From a checkpoint of a small transformer trained on Wikipedia: some layers without attention, capped logits.
Each number is 500 + 50 x the weight over the matrix's rms, rounded and kept within 0 to 999. Layers, rows and columns count from 0. Numbers have three digits each.

# layer 5 attention key, 64x64, rms 0.169, rows 0-63, columns 0-63
522514493520527502484510504487506502501509470514485498493494454515508511518498500525487515501517512489516495494483495508533487482502509486502511511517517498490509500503518484495513525508485497
443427527474455402505455545524488525505513501483540460479478533482509417471478482512498518452516480557510556518558496515499471569475506532564528493455489523467474546524484525501457514468484520
437490495457472486492486542512495508505436512518519503503495510490518516510501533505462524485507499506492511494518484531498536517501491468488514470451492492533456506514502502483506500485511503
513494509556534491475503469482488522498537450494481472485518493523494480467488480494520462492516501499505474478476508494506472472487480523519528515511500488475513520493514498505505493498484551
499494476472485523493505502496513501500486514497493514518503494508477499516504514517494522537499490507518506509503500469506495498494503495467504486492505500466500481481491504500500506496515489
433465471425466455514476592528516512508442498514534514479501503499551489479498525511467515473497455538492513496567449496441498496497499462509493460412483510520471492507467554446488514475474466
574511485567546546453520470508486486469530519479468539499458452490483494521510501485535487548476512479548482480436486476570456465458451541495530504546492487515519487471514440514522517525517507
476436478446467501515479563522513503531507498522558448500503536493541458469440523539476518449519489545501526466574460479433453519503526486515504458447464498480458501568502536450487537489474458
467444526408428453482502532524506557477466555478573486481457560474583396496465569423481529481522472543503536535548507457430475523434530519508486498419501516536542508524504558489426539509470481
474460513427453477507461595507487496511508543511575470491544540480575485505426492478490577422517514534468522464584441484412501531509557501527509437432487520466458485605504534469492541520502515
518435473420468469471468443496472530458491585532484517484400484498517440525489504431432569554501622508458463564538453521522410481447514501516540365520449458499487513517491515438472550430536556
482421549512511456444558523429363481540526526482500535573414608503380510427508524655524487550505375558618482600551511446401503521524522463588535543450538517539559498482473484507459530520459436
513567532517488447495357501574479576636541489507442534505466520461409537512599526456544591334504503515446535548530390529603524489463509549432514452444458508395464522481383401455553465496543653
505498498474376512419552437586495477483589559418468578602389476500534527571498488461464555537513596448456482576530464462444522652534474488472425469429506423473526539449599399558444543499523481
537399449465534411563495515530457540537448497591598492524515469541512406403548577539523493534560512491503525475476485502505532487481501493565467634448379540485522487515495457416513517554535527
479589571569580536541471434549625519475502378518540469554368521538518455577525483474425428520459478433601531511530541501440466579615477627502497526406606597531462448418444271577556579487605524
505551499483523581529492658488453544478462559539520552486542460517461573613548566481508581410588374415563443654530545433457501390573560500588498542524466464436455496436423434532557514522335496
531543470526592547565456469506490509608628515495424466548529586524424525522509556625541546534429399568442636428503472478414571450537512505430458493449571486453538499495590482533424451571480436
491443545494478570481540479564525530404563541528490404486542556478515511520390478443545600391400449515549480529594394449375472481479529524462530480425483470447431466474490609471561487376373443
530455507465374476430544519581508513591429495427546518536496534427516453612519632435506425422490343459546542539472480434422481549411467536473505524460555509500491522472501582491429523578529487
543414506550446483510544440491489446494465509479482454411535466526527562490443459570500498396483508516614367509525539429556484553505562463530504587463520498579553543469444511533553549443584465
510476393466404483626501484605524482555597560496377477507529482470455484593506494591408487412449460518509520442532562444460477497543553498563547369570450518446334464633434507554486524586520368
423476565521615577603529507500544478600602500440464397542468430514498407434493528467447629529556544374496497567499516487541463465500434471519421542439508319575517477538476673477408554428600502
449484458487526455523473527552548498394473391527565560469502472569406491521456447604538519639535527514493518616537593514468432542387468496422528499591460439358514492524543519425446530527472403
531502533490618434445539538539537531529516539500515436419583486427546455642569531438450459589561426520397472477427523431514483439499436522609525447485567535448584472464583545555413463414442530
608425444454510522552491538415448561471518624494473538501433491590501539629537523466606511564409592568358464555527467438488565548584433481455411464461591589497609536562426560534491471542357494
461459508532576395417410486426555542557586421601416517416633409419462533500509423557566493445501467546386395554446428540505475552551495494492393433474517505425541450508492528418536581521522414
548424498484389406486355552513484592564513651516520515448487496432604402456422511468366655463578446551544570428471402555482381484580571540642480471567526410541483543454504434501351576545503501
481600448536454541446448556518509484474514395499533562418396539545436517548632527578472491469472450568386566467475493445502434448377633535479479529450575428548522495474532553433510464480494490
398579480522520520515540470476587485548549474501376564529488466564445454424434487395601467429523565534397564463477606535490497452541504453402459574548528515563505475477393577428465478589444397
396534426493503478476614603540557468496577430463506511536521390525441535521593495572466515569547546478408488412381504415564439479616512462619499500348510496496517462583504468523553421416480597
490548446516445520410503436530491514477456458535507459622594468525548602565430598550505509485493573379576506603474458468411530523437611449511401580476488423535398540428605544473497448531552618
499502496500504501501496507500503499498500500501501500499501500499503498503498497499500499498502499504498501498502500500500502498499502504500499499499499500499501500497500497499500501500501499
504500504502484499500507484498501509501492495500503504499502497496503507498500504507501500502501502497508501505493496497502497508504494496504502499501501501506492504501497509499497491505496504
492488519520505500489496496500479503495502524513513470501502514527476490500498497507483521486490512475492518493495495510495516504494509504509494502490475492502505489506502487499501518497517516
506500509501479498493510470497495516499486496501507504499507493496498511503503506509497507502498507489511498509488489495504495508504490498500498496504497502507493509502497511497493494501498516
472504525501488486497516497511496511493502491503496485516492513510486496484512505502494498503502503492488528496505502507482514484514504500515502500487499506510494487507506484505505494502495517
506499507497489492489499475507503519504496489500499501499509495492502505503503506502499502506497499494507497512502493497500493506502494504497499487501500501497488506496506507503497500496509517
495501538479490460497501495503507489511499467521486481501501504498476475475525504501494498514511498504495517516496495517499493456513521501516494505481495498524502481509494496479520509498500523
517488509483485481506508485496501491508504495503498509495500497502497499486510505504500494507496494510496491504511500507509498504498497499491507493499507511501504508507499509500500498496497502
499484541499492481489493508489539476506506491528495511488500498507489483455523520516477508515516523516469508508514488520484487476509509518508498491475485511495510517527495501498511520526487520
503506457529526560480473520494508518506497511480511515500502488513515522519497507501502479490491499491508498504497507484517515529490480499498513496509505502481503516490513502523492488501500496
486467525504520503492520473482518445464501470499516500500491551491470512406441424526525504549462492543509531464520481532470532494501496496428538490503534521493502468514548513486533522474478444
508487504519412536474556530504473517490514677439474568515439476422579488536494456433480558502538516500560471440464490489584496523666478501608533449500528567537485473443411354617456521452427520
451533487522505500529426534501517471520540429504590607482348472546485438386542438517445541543517534534448537477465468605554433583532507548462483496428566448499540522470547368451489553531564494
540475469438519448449512545548449541432452501546615456508638503453529508517542525485493542609521455456490626459468453525515532402451466504507533519491466510392501488493646509465484429447424619
436534453562469616528660525535532421307518472454526493495508496563479589533392427580502544494488488496560468515556567403377442527460558498479564540535508487422398463476534544550521466463398372
569560417500426518501529470543521501512482507456521528479628426547580567565534513488558413444515649521462515349462543505597527495437496514465499518558431552446451567535519507514538423555580595
455569558521404514308467473485405476447405462501480584571458548441486574410463518511566480474507453483616531572501483597465545479432555501477539533574464421546421497357519394458560508534512540
546534449500480497493466577568517603520561487537499510509488527569500531636540549478584519424417451538401532526514409432407514554611524518459394514376617562448537486419484491502535444555367504
410497476512574509545534442548579511556589497489453419649573457498500457423409472517480519581534529448482599428478490535379591553613440458522415477457512458467489443572632404556424524603535441
425589435518465457368585628491545401500474521471482583467552413475480468514555526523539481530620481525379531422358537464475405480516590509591396540503542395542525475506566520428409428562417440
481460467497402556438471456423451521392523578500477544521457480585531550432415411456554600518484695537330526541557434525506516560504578467399442439537521450533508562489507582453499482456453545
499450507508454457541470448511497555594532496467382494449531512511466487527419483500537464434471452549511461478508534502467494562481464462439460483561527470528512498490458631514452489554569340
471499450473486471564420586500459495493532494557463535502560428528395601531506432621490628395586528433512443542542510532540507482561561480520526461535344478320389449564405348477607541518473528
517423505490517564513601534443441473514503557481527493589509444593503531426519588540561549520551561410521432587518528436536568513524435400500436639439471483543577563522514593510515499519454583
502457553548556447466547540358394440563460620489510481479574588471451556357483437546599482414530450581533464346492467483540596469584522457526525550513524568527563461525472462482529508502479483
497485555520590479449459463538527543545533551485466476457641403411581490506414480374544668492553484454484382575473427539498430526442490472473455457504432422382554463411533589453460561488521501
566413509500534421482456516473597521407379494623503582445560480483525500526451455515539398584512487539508437574497530552448526545573435506499465522589498651456569495440487423519551514564415428
433535530454535552570583579507585471468454484487506487474524465528544444458488449273538528430537534484392551445525523579527492394505436511441531540512464546520468423503368551452533478430403471
529443469520479512643409485498566547477438479576555459450505441592590458426416513553432568494548477459565531469469576574523489454582594505592425674591551460678452519411471510508475491508546510
534472421430416464478428533476477563533504629525475582437511502480460434541536532557442513622501460599427572459490539477511465415494497466557531409648477484501503542598509573519418410508382441
561410465378469394517623521467392439413444545487532551528438485505482465530510452489527421654528589505528418570511554478533523572473414466494492473512463520503601478555529472472481518467536471
505484525525532474445505439483566471428531446550497409366599473457541569537472376562419499512480554536492383470470479444541452505567583522589476458456610504539515467505581523521557480336563575